python train.py --d_model=192 --n_head=6 --qk_norm=false --parallel_block=false --init_std_o=0.03 --beta1=0.9 --lr_head=0.0111 --grad_clip=1.0 --warmup_steps=200 --decay_shape="linear" --final_lr_fraction=0.0 --doc_mask=true --steps=3650 --dataset="wikipedia_en"
Each number is 128 + 24 x the weight over the matrix's rms, rounded and kept within 0 to 255. Layers, rows and columns count from 0. Numbers have three digits each.

# layer 9 attention query, 192x192, rms 0.0664, rows 27-31,58-63,90-95, columns 64-127
141115120113116123123166116130121115076149112103154117150114112097125128143109136068133110159108123162201121157118157099184138158136137120131147123145163154175092123125132121126076137101128114
171137130125091052134134092141119144113160118117128094106123189072143122184140158108144160097118106115166076111143094154139140152127171099144134177124107145130132120116128117108063129146119132
180120110144105131112119113166136115159138124118141177174115109124152141231120092118114141109123152137157096071170165148118057171120149116107114113107154206149162172120146119152137138177126111
158091173096080137098168105189138131140076087125085114155112163196091098146159115125060142094141100180161145091101168107095081150104107129150117128097149135134107141161094146099102088098111111
192140124164146132133125151135137144144120156109132093119145100164150190087141066151114123124085094146131099152169096142142142108109113148158131086122130133171175105154096129130133156163112123
124098088097143133126132173113149166157120118090107114128166127103107129117106136083129148140126131102145066138118126124123149113087088095106089119125085111145118168118140113109150126112111130
169140113148144186132114093125140123111146113114159145108121125168082166146120094131160104161133151144124113118112188139129082119148145130091124127124160152158138158152112127117130124111097103
143093131154122129135153117124131136170138131120143095108139147138133076108119074150176102156132140132082080142130095121112066139144137148110136099149100162159148137071134121132146115109117140
178162113117092133127149107137111158136130119145166138202148125072125132160125127130083124112122140170135149167147137141100138114142133134142148122142158169119150101131140142121110147145131155
177130103118109133145102164097135162159131134149092122168125125090114116128094159073134118113154119116113077098136118121172058139123145124079203117157132145115134088108111105134135138163152150
133140165133157086106157122129150157114138156090129080144142143107165135125135102134127108102078138151137132123122114113160132163153119177146098150118135111127161111140110138107082098127104138
075156089120121162121115128130140135132159126148107118152155085055131089108142149113124202117150122128115146113146126153132161081108199124111151119106167123139086162139121080143114133079131148
116123157133127149133146142146106137067091174119055126132147058167102176118122128112104138123111089182169188063116193079174093147127135210120154127130119139180110181206139136138111099111121105
153147099138093104144163093116120093123106099104134104174100134078122136142148102133135101107160066118190126142144152136132144172100109080105148188096070101125133184137137157130087147142163161
129099090135125131114106115139157128132160119127120142168119137130108144131136127127118119123114113110117106124178130195163097135133149126119111116116129104111119148128107095176140140058100155
166157166125078157101116151123114138141114136119108109107124152151109159115148125152169158113151130154106108058111128092126173125140149130129143112115145113113117117146130148082099196097164155
137128168142129130144119102152121109119156107135104153114139135184094124132130122134080081111096131156112157131092111119095064045137111111135077134082146095138188106082139132165140124100148147
# layer 9 attention key, 64x192, rms 0.0673, rows 26-31, columns 64-127
129136134139053151118110089119123102146114076107081173115150130074119108151144097073140124151151112172126146050107142127144126156125149121097114124106144127097088142154105139103151149098137128
150101109144124180137123146135086063163114129084090187136132138140127151151123124105165119177168150158094129091095194131181146133115119142108118111118100114156104109162115157109161094104190149
193137143173134145178119083143130138153100140112143136112108142121139149147159128123098153148167120107127128097147155156107134167116154105107149123100079147126113188116147121080120152139131132
136118132113160120100072111160143147125150111117158162131137164108141147170119134101106163094139132134122131098198095141124142128174185100144123132094163207099169142106121123150148121128105151
160127118158104098126117180080110165131129096120154125127091149157112112108153137133130131115097135131117098065146153144091135185111109167127163096117174135133099051140141154052140155157119102
174112142148137100096093139122140133093153127090167113107117098117129124136143089097096176092098102118107124139144125128105171133160140148147193097122146091120137110096101107143117120106110133
# layer 9 attention value, 64x192, rms 0.0718, rows 0-19, columns 64-127
127138156088108135127115110123087128168099134172115118094136128098094119102157097129153134122120142132184117126075144135177111144087129137149151115108111117114090097122095175097111099113142122
135151164103139149110124128175160132172108163100124102131141124123155152105124108110103140139143082158104118141121117150073120124127139142152097152160143123149153140112126170124099118153121100
147122094112100150139099098064121129129170125119129113121079169140116165133120152121129120135170164120129075122091157158132090130128095172077149119101122114145135098176145094149139182116098091
145127079105117147131140147131151112119090073086144111145108099110098158122096136131122131123124113119130109150140100126103134113172114111129109142126093183101126130121123162142096079121122121
150107161084153118136132119126162156163107174128132118083142141131112156159126136148169132117168135098169128155107116098126156109148157147143113155150118147116166093158131111163125112149164120
117144173110106173168141112135062155075151154140163142140100131146138130115100121114140119131153143124107170143109124143118138086139113127122137131113135140147145101116147140135111141159134121
137125141137128130166154118147084147083122124153136133153164158093127150111113122145112152111163112125130148126132132141112145125146108129115157129120141129144137176144163135122142113098125101
123132140106127135130124151114114135088099112129122120113167154143135098133115106121138120115099148154160109155142136081136127123116113167107108137125156160131118162116100132090136121101154120
104166121126201129161134137123125068121124187130096089149102145129153111122159140132099149159128108143164163127167145162126131105079130118111145101122151133092137125100081123107104121158184107
147130120090158115120144048152137103138132155123111134126145130148113157142156106133135133104110135141144124107098142122146149170145119101113126111184140105121115149150178099145155148120135091
138150159159098135130142115103131125151128095113122102112097162083138119094145100141157144083103100139135162104134112126137162135147155106120165142080129134168149122120117140127101097141110098
133154113145113115114129202129103134156102125127124108123136082143156080144135110132152144159137145096090130129123120134079119122123078137114129134138117125079135139155124178127130160124124064
093114122106121134152136115116120134125084154119125152094113127121145111093107129107122133142120155135086113160145155127136164139117107117130111161124146119141094114126148159133115144162144131
132126105134104127142076161129129131113138105172136131108115101179100109134122113116063125122131139107138143099133114171090110099124133127141101137075153100108150150122126155141159107108130128
138106115142134124102138116129108148165139116109121106139114162189118134110117122158115128124116127114111152095143121072092120132128136117110128099149132096108114115133147163133152126129129128
120140104099138128113125122058136148097127112151124130144092131123170118083124106137109134125113176104134094114088148101157083133102120115125120100133132120069164125114141136135100172152131153
161128140117150134135102109157113166123127158123138111124093144093098115111157144132104132158152133119175135153125118128156142148109107117133116102104138089146138144129179064158151124179138121
116169143105100142151102088145125099137115183121124128127124161113131108137100154143128120128114095147120154150098144151145127106119137084181160123136134121116148138149117137155134130130127117
129118097131095151169087140144180146143123131141112112122122127141117114109098138099160114151133144154135115145120131181146130140128145136126129081107110162174126140149143070132133123129144124
128143123111112149114170139083114122092120151153145110089164128168134108139114116093105125144119146143103109127103153114172139088142110105132101144129125135086112097113135121097161124154128140
# layer 9 attention output (transposed), 192x192, rms 0.321, rows 0-18,32-50,64-82, columns 64-127
145132167052162119157102151119172148135150133163161131101169133100148143138068127109128110138160089161167111116160115112140148117116152106141132135114112123100102124060163116120092122143132137
112130130140136155127144106159175132119130147064158138120116145141053132118095105135114120105119106118084130136160122151135136149097140157061144132124115148135173150122155155099120110107153156
102124110121101135106120149123118121104156162119111117138120133180187136135161100146169092126098146114145100088140071090159153150102108125119108123137114162140104115173163167176136154154137187
158096116122126161074133099189148116091117117116110118134135118189155124132110121088137142121081151106123130109159095093091113103157115098143148149112133147143121141150156136125127146130191104
096162127148113104122115112113143119118112119120114117165145151154070150154178133137122106109118109110114152119104121126086081136104114131095100127121103121115174176140130127157150149133115125
161162114153130135118161121126161112098140107103132109147073130130125095166116155118187135145107117127107177122172138193151154165092124123136162135142125166130121166102137104151154094074108143
093112100157104098122120151075143092092156070116109126139156113098128074136117174087130122175108108116105106129106132143069140087143105132103074136131131120150118134163116108134113099132146116
103095131144140146135156088140116128112107106162162141135158094154119145181150126182111161104093143184150161147131099107130131095158142124124138126130171120136178123114091110091130113130103115
159077156060149149121140141116153125129121130149080104122119119104140155108078129128098101128083093149161130161110160157144144112099132068118148074127115187118142090123118091136117145118138112
165113166087145090143107166155165130162142120157138109173127153140138083152118133120150135167111141121157118098126118115122131108144124094178111160141138102157147115116116139146134141137090129
117119118116150144101111127106089149138161103082098100081128082104120113131136146116118122115094103156091141174162116145170125106083085125146142122126138100128118131126142125110130087126176141
107116140112090137119109129155109166139120114105082117112102072142168139126129147130056148107150127141097126156154134154160128142119076121133132103128106147094140067128156114102123141176133139
162087112138124117101129128126102141116150141122163124171120107133093140153143091133123159134126128170125139151125142143113150115100141088139089120119103146148151146142149179135123129135138153
097152119136172177148129114127156177167148131100136108104098120125062106134126099107139182134113132129114144159146130157094123124116148161087088171098127106120143131129124112125122113126107130
116127153123130126113165131141104131163161116117126119138139137143143160144135131163150125079090136117143116132130086117130159138134104138111157138130161135160107104112124151112140123140154123
150147127160064182102132137114117164091134112101146157162099111132117133135105124097133154157098135111168142094116105135122106109102115083128166113111159132164108112099137109117100108142165130
121143101120130112204121108102128096106115144101132122099088118101131127130074164123119103124123108146131147099121140127180122157146138140128162082163111125111113131134142103113149154134114130
097124141125134172147071111126137088146177124140158140105125139128130123070144121136141129160116154132160132130123133085147091145124113133141107104144125072117065101057150111156150125107145122
107096133116104138144173137138115116160138115096127157113115065143131153135134099152111112143165118136122145094158162106104120137118103159146072126107091120114134095160136127184109112101101151
117069083161154114125154140124161119113116112110145103153126164141128111122105102136153139138119117120086110115153114150127115134145132120155125101116152174151121163125129147130165162111110128
092125110111111174160110141099116126143158109131122157099111108151142101134130157167125131129106152138138113128126114101122129115106116113143132116086148122133102125109092099113161138130118156
148117120140165118115137155153133165147079128153147143152141099073082149171097135156079157077123130120117159129107161154106145138159138132128158145138137115125159156116101155068143110122173112
147140161130128129137129139097095131179151146151149146120111146146141144143123133188143120168134135136133124097114120113123135132104105109133117111143102144121154106126138107148158150130058145
147128134136146140124086157143108068113118134120095137131129110126157135060147108104099136112129128134116144127128137104121142134124115112161154125136108111156093102093139113128131120148150153
136127093137125083129121111157122116104128159126119138124154129126125152117148107142107156109103136141131104111131147101136113120140137131146103134105107097141130123117136153128125095151150135
138143100138134113121102094157156135101099096093171116140101120134100131145132087138161119147114127132133144116157131117139129141117114136144135129125127118135145127119140142116111151136109127
152168151145133101107127142129139156147169121117113104149099116148155129116146138129164134154128147077091136124118123137092136167122095116119139112102090112152102110159164136168136135127093131
115134104158093140143108147199098172205176135108134150126121135150147143138140140139133130144152154126094113128132120113097116155144110168147136171146104127134122133100167159138161113132152172
128164120136107104105141128088129165111098128107108124121137107091116169122101132130120121126133120135096135121111132132115132129138096133113132143114112130127162125146126145104116098139133143
116163153095169108130107141143140104109137122134140127161152155164103125174101146151136143158149128104114125116102146127120154101182116125118091107121125136162117135153125127111120155062120149
147142113137158118099098118113135113125147112161150128135142139150110118168125129145168098106098132130145124125146094109134128094161158097124136147124148131128122150142149136144164141123136126
136142134145142138157106142115155118120121141152134107137165128142140118123112148121114087094135189064147083091152106100109065143157172143098156108126136160124132125150094097122124141162131122
109098140124130100121134123119111142112118134120137133140113118134151160089121140160161109125109111138142108144138150078158084146145116154144139124123092185144107095108150135115133123115147121
173147115121127100180120119135115130088082155147098152156132099118170145129166131106145115128117155135122134132134149119140116120115152156161125147158121109096121121159124098126128107139150136
145131127125145141133134123133113106160114144093134092117131154154118146146148133155132118125142146135099109139149116124082128126153146152104123150114098142148116129126112157093127134152139131
142139136153115151103088189169111136132141149114106139191124102140114147131163134113150143122099145077113134096102097135111126146136162166148098162123095130107138120121102146130129086114101118
098083139137154096110154168144145157128118155145160123139105093129116142125134124142144118080139111172086121177135120150094143119078141163077118127149168153117175122112114129157123101123128144
111134141135122091126128157106146123121135140113111125136150144113158137130116122128119120123087127103134097148126145127141106129122148130162163143179137150108137156080117166117117122204140135
137131160128128072126124114069123098122108109118132132108104107124121131135149150159120120127125134115136137117150146104172117087092123137127137107144139093129149123184114118152120120135121136
147124135122169114079094131186117111132137152141152131141119142139125126124150126090160155117141103138145129110141141129127143126125128119174146133162107136153106155161144161137126135128167145
123122135137134122137121100110116077097133129128137116132128142137160106087139133120140123151120133118142154106153138105148101137107106146124142147138141121125137107087143105152132130140102126
090127076150103124138118152110114141149168108126041131154140104139152142154184111152123112090116114129106144116133154134112088149081148107132111105143106114155128139121109116129126125118139141
147115110089098118142141142105121142126122148142159114116104096117163123172074143143133130132081111116125093139131124128132165144119103130120136097136138128097157108150098169093124141110144118
094115157114123131115094164092153158108118123107102135117156116089109125100093128133131127119175129116151124151097120097130094116147125150141132124124121133109109131132131133116107135104115112
109073128102149191145148137127102145160144165123120129095144086169134118099094120116118130107099106110107135134099114120145134134119156141114134090109125125160097136130105136113101139150138135
107123104111113110149096127113147145112123134099134109119113133106136121144109103122123087154127107156142115129153114125125150093109124105118147124115160133092144094102126111116137109116107120
113114103166106107114088098116110137101128122128120144124157147118140129134138141121113083103140131119145135103131121099140181166153109108145121131136132119124135130156127124126131132087107105
107113113147158137116072111156146141140134130101143143125080127161152106106139126133115135124117136119162146136122132127174103129120170128103164113141106146145121099111148127111129125087101115
118103089137124136115113086130135154091119148139160120127150149138168143108126115112111173113132175119137085128120123177074139146111177120122115132126125134110152107100139129105149147163117110
135135182104153109170169120154138055117130125145162141161132175095114105072137127151165149161128097115125159091140165132143143144097120169183157141127130097155101127125124138145077134096093132
108119119110101123107135155121123106143117088118115121129150127106128131115135114132151120143101096134120119159129129107186140161117090113153144132134121121125122123107152125152162100105111128
109166123097099149115128108148146099114135071085088118158158137131133123132140142115132131141120125141115124100176137166109138125098151103155128104121160085129143147157132089132169142120097139
126125116115114159142135134130146122131111104119145129132125100118106102106131133121080131151126109151148142100129130137122145150155075119150115074128115125142126122120147148150131152137143130
126105169113122105169132113125111112124137134143118130113140137136161111126123106118130104134105113143161143113135173133171144124117124125148108107158142116131142128141134124128147135098098166
126119148114136134125115107120146167147115126116118118132117109128140117129121086151111109117132128140110152121167146145113095120102133153095125138122148129132112136126141124103139131117123131
154119095113155100124149102153103141107119114108102114154137122128143145127106150147126144130095148112095093103131122099131161113138115104162117126134111169139122160152146163117118135123166128
155152106124153141098091105145112144139129149173102137121136130124182151145160171130135119083153146175135119113137123134120130110148173119073125144119123107116109147124114105118164139143119117